From a checkpoint of a small transformer trained on Wikipedia: width 320, 10 heads of 32.
Each number is 128 + 24 x the weight over its row's rms, rounded and kept within 0 to 255. Layers, rows and columns count from 0. Numbers have three digits each. The size before them is the row's rms in percent of the matrix's.

# layer 2 MLP gate, 832x320, rms 0.182, rows 737-794, columns 240-319
089:095082143141122138156164122166102129134172147142152113105161154104110125153140151125132093132132149103113144154142137146112111124122091131160153128110161147151128135128150132152155099119107099135112108100105120136155128136117128145095131131
097:101132132134149138117135147131147135113150130095138139072105112126079099121123149136135115114128112104145135169171102144187140120112100146158140139086127131122152151151114175117150162101137122156116193133127106159123127157133111125091147150
102:137136141093125147101076150152120126133101141147137078097163129128106172135123152187132132134139086165103155135127157148124093108131113120106141123092166164132102177108125143145169160129155134172098171194084125096150133143153142137122117121
105:090125114107132161097119111113083145108119130114125183139135145110119151121125109136141134113115147133154177096087137077117146135165115127150119127121151093204112096133107101147145088131113124155110137133126151147105095137124183112114136134
089:127148108124176131126143106105124147114114133102158143099156104172103150145161117115100158125115144127116168182133141154164151103096137100152142119147095096092181115101146123125107161114139139105183102113137099143087086157141113143108093150
099:109108122153088131155136130125100166121091122136141119144108152122130134064120150124151130113107107170096139122118142158143119139100159099154140109125128070125129142108057116132117112129107122092153179163136112142102118154110148128137123102
096:119182113167120156177138138155143137108111170147144128100159121111125127151169117146116147110112141110135120160135148101080126103106131130153122120120136116131107121099127148132131128144137144087135126102108112118119172152152084093168104171
106:126122123120124146097114143160103137143146124095096136170119143114147116123113152077107161131124129124129126154114109163160087121132095158150121102126122104107146141153113154122127161130108152151133128112151173147156154096143111112113231090
109:114088118119091078115100124160102122137103137133139111108103117097112133092099186099152150123095132117093166114115153149128087115153080111148117154108095125113141101127097130097157117133126136115106143138119180100147145152110125093141124126
096:111159139172150134168128115123143146125110105114156144112128112133131128133146126113206075163135153119117171116094092109129143112139139115140179105153155123161128098116127105224168106117125110132097123102098100140124098136126150134131136135
099:144124167117154077079112182141163105154107105144171173114111094132150086139062092109137132151100121120106117134080099100133116138139151138107162164127154143153149108130147124125116121132178087134116155125109177123106167114120110104102137092
093:096132159108118099104098109159117136103098114075135114120117141113121121134160114120143111125168051104110139166131087110111123110151092122137129146084158121147151125128133116160160127154124114091146156129169104105088082096097063134134160180
115:159114099112099125106160134127108082135099156119117160164085131116126188097173120109142107094158111114096130152119124115120122106141117122132092170131079136132138162117133140127142110128122106159132142102133106124109143122094131069130094148
105:111155153125133123059148150081118165082123113086127155117119114163095146084135148113156157161114151146145118149131132126133125154127096162091126158124086095182132130122133137136144116128032092111120135134144156128109136119110126134145126100
114:172090108105142118110159099139083090118119127112121149146117114117133124180104148152106112153106125113157144160154158142097125130160088090108125102120096123089098155130148122139155148173112181101141148134076096141160091128170140176157178133
090:119144161142113128087159150082129111098128133115117210137123087105129147139059102158146161110132147125142071165157073149159148138149089124096147117114164122129144142126139128158138141152116138101106110148122149135154136139128126130120102138
114:140138127123102071108159137123109115094102073147124153135125157122131118122139143114102138110142100113110111136093092120155125150131124113112176133147130094115115106154114106172129117115100094137130132099111107118088078144112116128133125119
106:100149143121096111172122151118111149149116147145105171099129139121114117187177108130139115141138146147131145110163135128133140134119152130137106153131121090095166117118113130122106164169127167151139143129152144142144157111097129155143131121
102:110128103152131109117122144098147118144080103146140157119126154072174106127124097110153134108126128108131133135115146129102137146178096086142171123106172129147096117115133133104095117144111177122102188170105094135151094104127119131133140123
094:114177150107158177135134146116127125081152127125134106152145155147140101176130120135157123124079096115139175166133131107087158132127116116106105103100100120131134123147164128167140132103133153115137126143121126141124157120086122130101121146
101:123118159090143128088129139134152100161133164129150107111178107161187142131121172089123133115101107131114106141166110121161129104192122119128133160116134087126107124124100119133129157107170153141121116087132129150122118112098130108129151162
109:109130131168126116102153127177123121125148146107112143139159139143132139136166110147088170068129113164082140129130143141088132152159143141138118175063115096147094123124101104100104099149140159074122107136156090161148097128147066127112116167
086:125133137150159111080114144115126125131136087090131090163131130147128144076147144123099120088095132139152126155137119126144126069119151103131113141111123119135117121096150099112107103120094079152121107125157155129123080133139121124085097111
099:103115100133114092134132124140192129147101108089131119149101120106118154104136163124139155090114143118128160119116111162164146097088101138141126103144133156118114127124129127135152142179093141150147129144149140138109117154188117173158170102
102:113144148133090176103154137077148113102125157099092161112128120139128134112140105086141129134098126117125134138094147113107168111119096145127128128154136107146131128103106111156158137093143140135166138101101090107116136127159149097174131192
109:140105106110137119147128099135175173154104111096136126162144138097112129081104116131134123131106115096129143149144110119130153108148098141118129158146122110104135135098133103097118139118121123138113133143061119074153133162150103111139112125
102:120133132160128118158134140139149151143136082142153164104085149119115119113121100171145108136138153121148130126150180123146174107118158127146104118120147144115135148127166169098161116131103144124113170113126103145118124121162124141108105133
100:152144139147121165130153140154103145178144169117165171128118113166137131158140104146134084189152119146128171145153144138172151085072076132114126137094071105144140121119159124118103146093126105122117110141164155148107147106161151134124178125
109:168129110156134109131107172089112125075169090142161135146096120159145144126139135152128141143092105126152129103121107134137131096147152166141102112157181102122143147106128092119113158132139119137140139148089153121101095098143119105137131082
089:075108086100153147134119148156119164121092149142142131174160122142121115130180118160143141147125138074115165121118107188152153119167162102126139166124132103149130146148138140157141118144102105149147121135125112103117120166124127106118122103
103:109126118139074099107108096119170143090116119134178131090134136077115109101139139123130117109096096129091135131123115122114114039126178113165105113130178098145140142144132108162154104116156094120184142139090094150125149138079097108121146131
097:103074133119133138134144123103134105112139109170148175167110163133112126127149108150131096116142155116085148157098166127185154094116143132139129128122132117132089143114105123121108130114120144116113147120107146110115109123122099116143141122
102:162136124130139119115111121081127166111106144075131161122100141129139101174155152120111148099135128123164087170132088113147098147119176120092107126118107124132094093140114123096106154109131119130146131174102127113098138171124137089161170091
100:118099076130101096110144097172122116132128109077157139101096112100113178121144132110149109117158110112129148144151144096175107106125114098120138101116104124143142157144143108139134147128164124124134148152101142160131070126119135134157153123
097:106118133074132083094103163147144093176130113180130128097111149098106101160118109158102102125124092108130137167130137129149127101111131160138164126140153125118127138091122152103155124101129146100132110090122133146111111154149109132150151141
107:122112132122118152142128130105142119142167130139136151110159110125099133094137120115095081145129066150102153158124125108139124141117135131098135137097140102159117163110088128190109163126129143113166135167146141117115082138124145135156112077
099:126107097138142089140105149087139126081147097164127133133142173157164141123111134119145108109124102139170162176120143120100121175115138101139118110109134112125128153101103166115139154150137160145138169135134142191123159132178167137143116079
094:157121146075136146126116149113163099193128104131118115123143171124146110187111118120152085134137077149134156112086178145079131103133148089117116153103171122197146130179162119129153110126111133140085105194110118106136148146103127137106111106
094:131129113138153111083149122135116117129120111099113124088174154126124137142127133105108144168172156119180154155123133127095159115117114145140148143152148129112118089141135128152181120163157105145115077157146109140110109136103139106145110136
120:137137138117135107136154144169134121144149132103134153151145131139136098108195147129107148102154105128130138106109174144140145107151145150111096125155113036128098113121130121142112132125136156099142129086124152163090126131123195143129120066
106:093165124145103183117166101094147136121091161112171156104139105103147174104110154144129077122105136122136128113119124135150170148146156157130079110117134099167147105106133156115136119140185109103142129116117119120093111123147162115140089130
099:135078134146141140153150136116132163134071182126124154106157143124136123123128114084121122090112138126155134130129127135098142160149100145113171163156140147142116114152124141128145136098073113091120118097096091115143112155129143086170077173
101:123119163088116117164128139165157129133118128127133113114113142102096128091123156120120160135157160093132099145095107124139123128119137126087137130146149105129167149113098127184139116123127093152114152086105084143114122125113101171084154127
110:123081107139105138101137174124099191100168112109093140128132153156077138155159119128122116125151108137140125176137142116142122158182131113135121119123164137133115181101090091149129129118113124146118157122099125139163135145127124126152152103
101:112117127125092091126086131125118081144098125097126129150116135126133127097145109109133132134125123126190146119107159123164153137150162155131118195137108125200126143148114145106129132155102153138123162123143120152137097157155116134151128130
105:154129084132122127129129091194136175166117103100106160108137169146092125175110125128107133104125148085130109128130107111141158147120160146098138146101093115104140129128148081152135115152158138172096133119150180147138139138100123149108130119
091:129099130090106139115155165117157161105131101093142123125103130107097131110102083146155119132181132140140120103090136131127173103119117110131143088117112130165127108182102147164130129115109105141101105158104105148153138100100144103125108161
103:105115148119130113130105115129096082103115085156132124104107134136153152158127140100143117064136113105123082121141183112131092131133146172142128087108123134144129122133111123102088097084123116116150137094145122150145142110154147115101111131
105:145139091108124131148127154145129152108153164124084114125112162071132144101124135140145071112103115135133126127083131142146141111132116120124130079125103091101085132127123117151170086126174154141129142107100115082105159152150145147112128144
084:089099090165114139142082108165136096135106105086148111116135108065121113121095142135108173095171128120170135083167130128126105127138142139142130103130130135195126140147146130132164121066150148127158121104102106176130125132127151145132138161
123:130122090124140128099140114108161139105116121082158146122124159130113158098115170154126094139125092148175119168140134098076123076145131122107173135141110110079126178117149118149098131090135118065121148164140123124163109131125168143135133124
097:131132109072103087108187140122147161099126142109104141127106132092118152110123178120146120125127129114126085176144139118168131125098129125147166112143139160142160152105141099154119159085150092114114132127109109094123134102148148108161159138
089:092109114161095134129110129137157117106119107158110131142119147098145113083149121184146165146090132144124153145087120136150112108112128171154128140124096136101130102094089120125125149097134138101138128119129125122125123143162127131133116172
108:137132142111128159136152131171109143096106126117114155102078109131109141152122116123105128135119136132129110140174067119106154108153130095141161130151161127138151145136120169141148169117079152159136150110066185149104152147147127123144116177
112:132091139103146140144127123127136145120131124137151125120109154145146122158131128144157093116137128164094119169118117168136151127188088105127160121109102119103089122101136133137153137097128093137139131135139111119135138138103134143129161122
104:164142132125140162148125131110139177125114096134117118169099104154123128107119106149139126133084076168119132138134091179148156108148086155122198160116121101114152154100138135106107086125121131125142128121121129088092112123122120151115134153
095:133154178130139085138144127116143109077126111156127165117118145117086096129120141153172133109146143158137119066117110124123153124126087126100155122103106113087113123114139094149111153092119153095081134133124137110117139137154162146129146163
111:063136139140119138120118153176139141140125087118105129106092141115125098168108157136126171161158099167143143158118161121138133095153091100123141136161150082123156130136136133150119141148100140143178127097185090096108108097137125132078116111
# layer 2 MLP up, 832x320, rms 0.18, rows 737-794, columns 240-319
090:076107119121129145167170132133123171132130121106145117098120158118093094159127148128138109094118158109125175167128077135111094129138091135157150088102169169170126125086113092142144101118097094127110131104131125109167125153147158145091146152
099:142156128128098097082149148170132152121162103145149131088115170148150114122125101079130104124112124138173136122127143120183159106100095116152175140144135125115128084136100159142108173116127105128080133129128131130137122105110117118145082112
096:130123115157120185156108174122107143133167125129103101115076124132131098092115139097171149171121134128152137105119137184136129160100128082117119119121169113102167112119138174128121128143145110141155135120122134117153147148116126126110129158
092:093131121144126115115099138161094123121115119137161071160096091146153147114121079074149133140098131117133122139102126161112120130119121090121153119107170108145137133132131071139093148151106120124138139138130110152108140154111127128121118145
084:151107176121117126130096123150123123125145142126109116141112133118136089133042157112176136149144114166149075149102134118100116099151124124103133123092135174145105110154097180103123118137130142150103157136154118167169095118111147088137162169
101:127121135164139143131081114121174159120153115142125123111115153115134153088100147152119106125162168128143153113154144159107130116094164116134157124125123114155143131166137150114114106155153114099144124112143105102169121091143121104074134117
097:159100109117140097107123118148140097126127096107140131149120127132100094092119150156146122130137160095164070106154165157151140147120156161133105130150111108145091174119163115170145126126120131101152135109102116128101101136091152130115137128
112:113116134170114168115105129156119146129116135142167130141120167118121147115100168122152089108141137115129139167112085080121085123147100105138111098155088120134139140136115140120142154118137142130105133171121141140160094160095095126159124118
106:108130139120148130124094109120151115157142162134159146104160144123133144148141101140113107133153105155145131095168101134164180139124131121154127168111138127167145175182104155131116103118124161143159130129184138140132117106126137124192107129
097:112145115164111133137143137146106152153090147167119131155090122127167178118128143118109115141110158149145130062094094165099147129116152133139136083145112145103127092115152105190125133079119154152111131134132159153118140112103126122125109144
100:103086108112172139138166123103131139111104130126121134139106131120124087108130128163074119143116197128145159143148121177134150091161088110105121149102122115132114147147113131102146179146114145114136099168095110113140143166104150112145162144
094:120131140113119133110117111129094105047114093117143138144087125076128134137121147131135132152137099099106095161094138111107123104153129133134140165089137151123157144116118096135110071140124123135148172119129100112163104130106105156157140110
113:112114129121142152138171129148124097111107077165114121138136164116090086121128156143114132102128154105118144092149131102125143153118106156111138111131187098133130100133121108121145128105162165163154119156092098107099106169121112133098148131
102:115114122077137153158142166137108137157164102131142136189103129126125109167082112130111099132109137099114118121116118133162173120141146160130151094120146154174135155093129110108143172148156119167137121141143096121141141161103122136105155122
109:154137135143134123155103132116118117160112188100089122162124119184115085152116115116129091152109150131137117139154157132126092152156121151150115100124123133114128116107125141100170089141133115129085134121109148157141112135087147109145101118
085:147128123116109117166102151194131157143115120119149095123122113127158088128162146109096128171126109145136155130102129108119111159119151122147134130133091141114114111125137122099121165154132119163126113108142074113139119099130148151092115147
107:151091138150134151117150127121158162129129150104094153134163152154133163107164125101135105135164127125092138141158151199134116170164137128157143110153129105164126140103157145095124111135149162126120148160094099134123113120141124113135141186
100:153149126159111151133117104099146111127133148185116155111138145126126119124135150111118144084134097139130080118180159119130133138155104095159079103110152134109130134094127096158160169138125125137150111093170124146141136147169091113112100126
096:130170109128132125126135124122116117089138140134175122149149127111145102152153138130164120145185149119156148117132104129113135124142128101122109106106132140149152129160116131122120101129164132137120157106130068146115166147113094127103103110
093:101146113113181129140139127165120103090125124102144123126113147138151135164104150148127141158132115140124122157130103167091191125146115097092104145118104149159159139092149142151146120134141168148129121112089140134148104146128135109135125146
099:139092164137113086102168187145150123112158139118119121140099067102119159147120126110145117138108130118112113143110068135094128177092150101087125087073159166090130121138108135108126144154140129109124135123111169130099163136119113150155147116
110:162091110142152135152131130137126062155113117146106100150141145153140151101116137121110118154169174103166079138128090095116142145124113111115116121126168140122121170122144156120139130154113123181154079123109160167109152157151111119132126095
092:140130139120113135175140133133119147121114118126157164121126106120085106172095081141135163185156135142110113111100127090164143161106137126102143137130115180146136114105101141128137164140147128090115173132114122154126132129130154135157154124
096:157106135168137082125147186140086112119142103102123120113126127100102102190109127113142120191151116171126125129141127123105127137165125141142147104129120144147128127146129127090121141106136150171106127113152144147147124192119129106102112149
110:129154181082116154129112108118116141101129130088140167141101119160085132145156126112137162114122126158150152146131124099164195125110155105108093111150103111150159130087132102149145128087116132147134123055103079122100124112150127114133119151
103:103136117141119120092111103084125136147124140144139098101148103077172127118107173134105132074098116109087115126134119124109137132140124110081127122164159133154118097080099138184103159097090168115109144104130110144098138121097132102133158112
102:140108101138143156123134125073141130088168120155130113141159117099134138133141130117164142115144128129133140130144151102165153103150162099100111148157119117117166131200110115162109150099151094129145155107096121134140188175159141179147144074
106:102149108153157096115117173137135155097163124104158130139127114155135137115076093129104093182130140161129125105099099150122131103124136169150144103123132114136114146108161098147128123109099166141151103140149111129125105141109122130094135089
112:134119111147116132107182106123079159162125137086102121149141106088146120147132133093139133115132109145170091088159166148129131129128113133138142117104103126111087121124120138115116130096179127151174114117137105156146152119083089126104105147
093:085127072137123155137116149166130152138096140169125139168116162128118121110159133150123131117148130106130156167103125151125172117162084082152123134145161104125138130182131122181150109094087108131154110092111091124159149152147149115118120078
099:142149124084144117149160114146084134151176151130118167111134098132155141146112120107106132104110143102150091117163096148145133198176115167120147119130116146139127057119107169112130115135104126124084125129138175125139122150139115135154082121
097:141126107151090127126142171107099146095151083144092129135117125112098155101134114157166105105140117107137138124143104108138114132126136100138179119116118125147156113118145154134153113126156121109098148113099128117140079110128139139112104105
103:163100120121130101175145145083128148133082138142128119147098113114085145101115163119110148094132094110084147120094118130128130051152148124138150119142124117122140121119134130122164108123123161129134101131143106083137165133158106119110118145
095:150137160121168125157137114118128116118155119129056169136207121144166148137131121151095100112099110150151118110112137114105157184118094144119130132143132124160108077159116112092082097137111123126105148126148147094153126138124121096156104145
088:156129146099124123093114106104129130117171151138091145093094121126160134102160101123082129119152089126165152119168110094098146135139126130129122130141125114180122125126140170214136113109127091139123149121124128134146095135116153128149089132
108:108129130157156140140148121136151099091153146140123109156099112181116139174149138113103165155139105178099155086103092055152124131132152103145125165160095090135120130115128133116102128129134190129115133117190132155135171141128122128166100102
096:134135077131094137150144059121150065160119101102151098106134124136124110114153174108128111150136096105150112159143151117137099120158136142150109144119106105153101160134127148141163075119131145165124135098135121163091160118106147119102132163
104:123140101168101119139163092137106131105113159075122165135117085112105106071157144121102127108155152125132111155153096125154122117131177113144139081124128122108149108109107150110131147118123139107170136069137089117129064128121104119159122142
092:115072119130102119173098132110138114123138096117131147169131138116136119147120116122110127138092099104138104159115137113103106142159160128143087132161153144095097138144110140093152096131146123109141149113106112147134131099101135094111116124
115:190164110097110178122116126119166110170158133141124122110142110085125120125130103123156103147133119115169134120116109165120084093152146121128144146090128133133098138120121075135101144099158124099144135098138113113096165157117132103107138144
111:112145145134089163132126127110093121117135152108120132094125154117141141114117122091083106101112105096142113152101173141146156167125112129128087100120161128159134157128097151164117128133145096128148140102123119107127131094110142093127089124
105:139148161149165132136082144103121123094113130121115181142146147107130134124106177113091145141135145119126138120135121168105145137086124154146114161149156104144121125187138100164132137106092170108171144116107110112127136096084092128177153114
107:158124100142093109081118102119107147148129155143113135077142135127090113118141145092117105124149137129164137130133135129131133127136104079141082142150091131111145080140133123132140140155099140096167149125111182143151174113111144146137128153
100:126152106173150151132118125108099098136146154150149143134146103104128119181137106143093146111122139103132119126110119144156130157151138100124165128114123140120132111099140151155151146139165115093105159156084093170152114086163115141144154144
101:139129106091125129152158126115136145099135116118121103106131126149093136122129110129122119138158148100112111176122127125173086144133068108138145118147130098122111125099172144133119077132128114118113085125104106087171122116124128129107101126
115:113124120130141145085104112166151116138111118133138187143133104109128165159102128171138122091149098127111150143106073103158123132144142121055182115141105161137150174125130101159110110100122120209098118117114135156167183160114123131101079142
092:082102133148102135118102121112134167139106107146167130129094138117115137133113107169083131113116136112184132134096171140060159126144085123107107098113112114147126154136108139154134167130107130141134134166127126110130114093111141126138157133
103:153112120068131133155117112126118124164134134109121114146126115178137124128097118199123171143145141124110158066127134124117121134110145072109141170126116133120143118155128109117195151114137083131138137099143092101129140131162130124160116154
107:148130084142090161089123104118121113144121142115146125156122115096162057154096148120150143160162143138140123099092155165158128162149111136108117136117114179129129132143139146094111116165139117118139116159134110126127103154090113090106081151
084:093124168134119147085108126157103118163120123116156133140114102050122124099140164131111118146133110142142089127140125084172144156124141128163172120124149156113144101127148111159113117118138150093164107136115084154126139139149138138143099135
123:117131114118069124160115128162157197137147107109116155111149157107125122134133140134123093148160175102112125134108128125134168159129117144110139110108185132129157149175139131150106157131148125148129101164128107099129162139102114132107113134
096:112161169153130133189143113119124091125119107112144117175152146130110137126066146128109126111127114109140128117137131182160125126114114154104141161117158115145055108141118086136125122139125154131152120135153139130118110089089139138121143108
091:126113132116120182136110141090118085167171160093115141127162122107111133140086152115117128113146090150139117134122109127112155094106183163113088137142149153099141129141129162091138148147141122140090089157178121117092114106090129116167123159
109:111115148101109118157086128127131123146142109146137125145095122148122143105068122156151145090132139120111073132143126149192135129121081138130122127117097130110093169163138129099130118151122118178139119126205104111147144101130124090145125149
101:106138138100135083110158195139118129102127114185133149121154146178137096102112161113087127119120165105146153117131130102109154141131124129143131134131084131112145122096144093102140118124104132147140110124137139131148139129159114108121096163
095:159109125113136187097156142146136153062109090145160097162138101129104130132121124165107124128115095126141119118114154180043136160148148123093129165142111104095124135174120090113120117125117139126101133142123143091127146121179110148111141143
105:125088085117152097115124131150122125169115156142097100143145128157180154124122099122099129113142127151145082167110153143076153136157167144118150139166117160155102129102089131074135112128146133160122116157145141139118090164145124104168093158
104:080125113111124123113095080149119131135112118140107113133175092098115099101128126132091121141107111126123142170117123154148118130135126153120147155115150164126143114109111122145100120121118125091127126158098120136140116099133156082137117144
# layer 2 MLP down (transposed), 832x320, rms 0.162, rows 737-793, columns 240-319
095:109120152107097120102116106171115140096167123150119104151128072128134148110129125090118132141126118132139117115131085130184105152179165126075095115135135121170106150102098104087100121089149121176149121110121114145105174133108120133115155100
102:099163126144109107161121149126135161115184174082133130137113109123093121161132166130117109122120089109145144112119082119124154131136135105098128136117147102100102202119105113115125148164137159129138114120128133139095114144129092129160127167
099:154124125134094112164157154108127121182078110089154147101121134109128109140139098103121121108123121109117171120135151120127134099178070098132118154074099085163082086128091132134116107119143152170172148128122142121118116134115102122170120118
104:141135126118148133129105135144105102123135111148176133126145144148107106092111115124104156119119112140136101147158162150133113104077102152123109080137133094175133150140120072129124145111187143112131130099145121166150081133118184124131159122
094:110131106080133149135148089160133182119126168108111124092116138105172129108112150145129117182113091119121134121111122083126147093070117104161106115144155127114117146092133119106127131118122117167120138130124106145129114149132125138138132140
101:134140123146103141105159115098150168129143165163176152118140115114154101116133129083157122135130106145152127106115176167094110143117171109104106121142171163151102116094104115163127136156130118152099161101115136124142100094145123097136165159
094:111073102133153122120148143125136107108136162132133134130092127163120141111142089162095088133116127143065148115127124123120120129117149121134143105120158136127104110135105166107101099126121130140156208117139178094148133108082079139109134084
100:091088120134131181146135166094092158108139108117126093088162158134149132125095089109141127118162116157131115117110117113135114113126104104167139186135141119103093135105143079097118113106095150125088128107161133170118183111137112121113110139
103:101138121107127106095089143168121139139100105119140096134114088152119114071138093112145071147143133144124198099131119147138098157113084131129127142131088137115141127133092123121112103190129158152143100137099139159157132143122139147141129117
106:070150078148109148181128098184100131109129090094132128134148139104140075146139108167114133121140143116081147117130156110133126164173177151137111107150169103094119145125145102184166119114085134131140137142111098113131139111103137139174156137
107:153156122161132111160118053195115125131151094112104151101145145109087136170177160106132098146128133113099124153104096145138111095148162141162093113125088082110090120132079122128087171080119128103105139131150135139118115111118145103103131093
101:083107097131126106107121092121121099068113143099132144164111137111118063115149126123140124084103161139132145118121120132154138108146120168090161126159107143103140155115176128131144092133129125135104145133105153166131146123121123098103108103
096:146142099156104160147141133162125077117123140102132141115127126119121135118066108121115094115108096122153140139148141137073166127119102144122122108139107117129158121086136139137148109122131087130139157121135115126125115159117122097157128094
099:132119135148146133132138087128182112091152095129152120079136109121130146154123097071110135098146132129148121115160137164124139123139137101133139110145126103109119135134147085127071117151154093151132087093096123140139175147133179120113101166
099:135159132094124146124154136203094111121158160093122151121124154168133161125129121079129120182134107136146133147138135105178169151158135152112120094161113067170095117157125099079117116116165144154160124119147148145144152098104094144128143165
088:105113100149148121129110119132080134094142103148086146122131187128092099108123168150130115156122113124179164120095134105127154109142165111145107135127118089151167169124119099137117082141121139165168096111086108139162135139130130108146144142
103:113105145147113127078104079174116146123103150129137106153136117141100171113139160117147152165148124088116169122113115165116148148104145105107118118145117130144143149114128104186142106145125112129111169103127099109052102132160210151124110139
102:088151125161092107115105141128141154095101145133092153127152118156109172113120139106086144092110101152101122119126114133113090130163158117123140117091143145109131140186181088144111126125170150094126125155150119110138134104134125122112142135
097:131107160126084149175152150138122140133157154132110101134127104159113120132149128114141151136136122179068121130112121162143139135104107117176135168142135123117113123137111119168115162088147124163101116145160205101120139139168173151173130146
083:176132150133164193166116099126125090144161132108127138146128117152109076120149117146114168169115124129155159145085152153139118165111131120124120143141197167159125153139163101091100092130139171119141132148118145123173161159121098154106153125
101:130155138122159165094100138118099167142133131135099130105088136165093110165138170098141158106104090161164124105125117135147122138082110167134165105139074134129129141081140109097117096149144138066104084143153158151120105160120133131152152095
106:121128111098093092181104109116098124109097143126111147130147126144119098077086129120119092187083146123147141142109107080141148143108134191124087093140105148093144116085130121107126097084115132121110134110086120151109152099143101137155097121
096:110132120122114107100125083164117138166118137145143109141153107130131148131094124122129157081118172092109141115128130094138141143116109131109142139156145113129133174119102115114129138134074131110141137101155142119104158158127079110155106134
094:125150129131120133125130134100144156136117148152127086118163157104132095132112171176108097144161067127155141143105121125120108089139115126128171154160156139145142131145158092174138065156127145130107151126098130134100132114140134125119117146
087:137099121083119102084132134104094097122141134128111131074132140106139121144101120135141139153157158134103136088153092130139114133163156093133148117096120149137119147126141091131087171126135177111128082140131138113144134160113125105125139156
095:087167126138093109128135165119141116154183171114089131131090147155171107127127129143091117125151175140154116125140159104137153139105111123161081118126117156084113127153128139143136112113143134083163182123111122146124136121102126151106126123
100:133122102149167127112141148091173155109071134125139100168134131090158157120139160090113148114131137103151153131117119105090122148088107142114139136123177156123108164167117102107183108111099103130151155130131122111141096131130116113143118138
107:152145167163148146108114120149151112174174147149143171123111140165096105108107125139114127143095067126113114109085097090129178113161121152101083099144120097157176109187115144117161140119141102087141111103145125128120140137113106117080125095
105:113163107151143140148122137104143116148129127134140140139092084128117144110144151088065139125119175145114130146150106146122143123117144118099156139141106159116114118166160137106147137158118119113133089098179135134110119144108113153129177131
093:148107122150154113103119153148090141113153119125115122167128124140125148116112101146108139124099164100127131085137128112146096134154136117174096115129086123111184126116130087143153117116103094091120104151109131116137150129114164096143156108
105:111142146136117161093133115101088137146130134118130134114102124143172167114125153120148166115128075143118105114161131160110145133106154146154163105135128120150152148149120122110114149087107105113120151121147123144148085125154138084138125140
099:119128152112142151144148148155127142154139160137127110158155139087131103128118149115138145097142113128115143165168152106167141134104097113095127118088115108146125144117126083152142158089128147147162103120127125120131110135167108121122173148
103:141104118122155151106116106132147152108149151118089152157114149091122161167135170130135166152112148107122085159130137149117078107159131144117109123131083099091142115138138131151132132065094115088103155099164157142099128128151172123086128207
095:144135111097092187107160127152149133135136142162102125115124143116134136119124145103133108094124158131172136094124129114132140122157136102164169151164123100171128092147114124154119093147142125134099125124135165116161173192131140139126100071
106:099099138139072082135083121067153100094109157098114086106113120195138164106114136084170125162124174122118165150166130125109147160135092154132122120182108093108147130111146116108076144099096171149112156137138137141127142147126100129144159162
101:100104111140151145133137118150149129111129101153125081089119121158114103169150132136178140093155129059158130141134136154112138099123096139121115118135116118137116107174150081128101139145135130124174128132165146119129144127112144175131142108
096:116142156150136146110174139124124179137114115128180129142140138123152069106156099180137187120128117079127162110101095158117121088092137122164146100101138117160129129120152141106132125137154150087111138110085126191161122076140174164128147092
105:126093132149100128175141125113135156140144128164182113125140127163140108097120143110126109103114143105130189123151144110103169126124113144148122095105086104138123136113093109121126151168134151136124168058127121119118102136108116134114158120
100:151090147150122135130174141133174125154101096092161092181127125127124063139137115122161136120167110132150146151135094182125178147101137130120131122110108145075116131119170099127125183112117086136098134087107193132142107186106157130140121097
104:130124131132107094167102113131092095105111147145134095129121077157166140141136145153140128154112115134140117082169100113156106112122117157174115095115163132128142119160113142118144114127088105104085158140146118140109124077162093117115097151
098:138141131135125121137098132110115121133135141112076117143108125131119152083138112107067149114098146137124099123107153085123163080159125154126107147137102154133146120140124132130153138120123119093125096096139123141095116110146092118148129140
094:127102117104112109099165183067146162107128151131119124141132125162113144142155150137190087150119158120122151170148164142098104159125125137150148163075111157123092101098167128123122115142179170116131142139134142147156125123098118131147081129
107:145146198111125130131120131123172080140125109150115150134190149096088147155126110106149105128089140158111145134149149130165109123088108116124175140117111106137152144106123141141138140129111151183112148117160124141141156111111097165151104125
101:178135140113095131165112130184137132119139142150118133151118123140114094092147129103108091116144140131125124159141103120118135143100099146145120118130119116139158103162132118128145155123131121097086126119086112145159119134146151112157131129
095:097140156097116153095113164116170112150112169112114146102127125129155116118142111152171067180076105205146085139166149138110146122134135112099141134147122152096122129170142155068139123088103109095133125114110098134089096075156145120124152143
100:137123127117139147152121132151117141123076066137122138143112141098097144116166148092116131095147162141138112086112133122162131164138095150125171134158119132111104134140115096111143105118131121116158103116105083102141174134096137123115136145
098:135106149165117116116153129100128105149114154113119143160118091169097100124118142140117092134170127145147116141084122073122136144141112123175162180129089144141137138154160137133134186125150135111135097104094125077103147145136130167149152114
106:142066126073119111148157134132113125119147129164135103142112112104071160160129166078117135155135119135161123126159111100119127133116120100141155158176142122119145076146143164152148134134152168118124145113109157141142166136134100123150131132
104:100146097122179144123144147124143145155161110131131180121156081170116125129108135125143122123168145157142146137107163148133143128160131130129108163146065130154130133135135105164131131117102099095091124159133111116159150136122137124113140149
095:097097082115118076128160086128138119117128133095134130180107125145128149128135142095126160146149146109138133072153158106128134162120098131136100118112095166151095090116079137120084132129181114136115128117128165142162142106125099123125137099
098:162113117117132153168122117099130155134097140184107132132135079131102109111151088149126137108157133095150149150095110118137142147143092146106101112112131140158136142121155113149161097119121144155142159173068112101152111136126113126128175131
102:168184114115145159135161106127123132109111137106117121138154108125121127128094136110155117112125164080141152083109096106149101127139085159131082108108099168101122133122098128146149147120147121118134158133084166097121091129092150148098185147
098:134146123111134086092160105159135127137154145056118122125120155095076147115128127125125104133091098120128115157106109162116113144115106168154124070182145110134139137134119128132096135109114078131143117138129169076123104153097096146113120126
103:098117131141151109094115148158160156151135118105129128113142124143127146142099098160081180170043114162135122113099115116153111115111122099110115101136147120142139166142144119120136145122156091116116087143128138147107107154096165151119112129
105:132121080129125116148155115161103158141113107154137078121126133155122137151095144131101114148114193122147165112115105114138146149147083134105141112144129114178107142161143120134097107144094131127109131138101067122151133153139147099141136151
103:148080137107104142132132106120113113103127163112134149143157092139146090138146097129108109150118101148131103091163106131146105179142144097151128112115145145110099153133126098096130145147147142115079101136078103138126183140134087152109195144
093:096142108136108144141125139130128155113132135145106112115104121107133105126091178111178142133075150120137173138131176129146089160109150095125154150104135067123151140137145113143141138147114117157165154065176146159111124133157126113189085139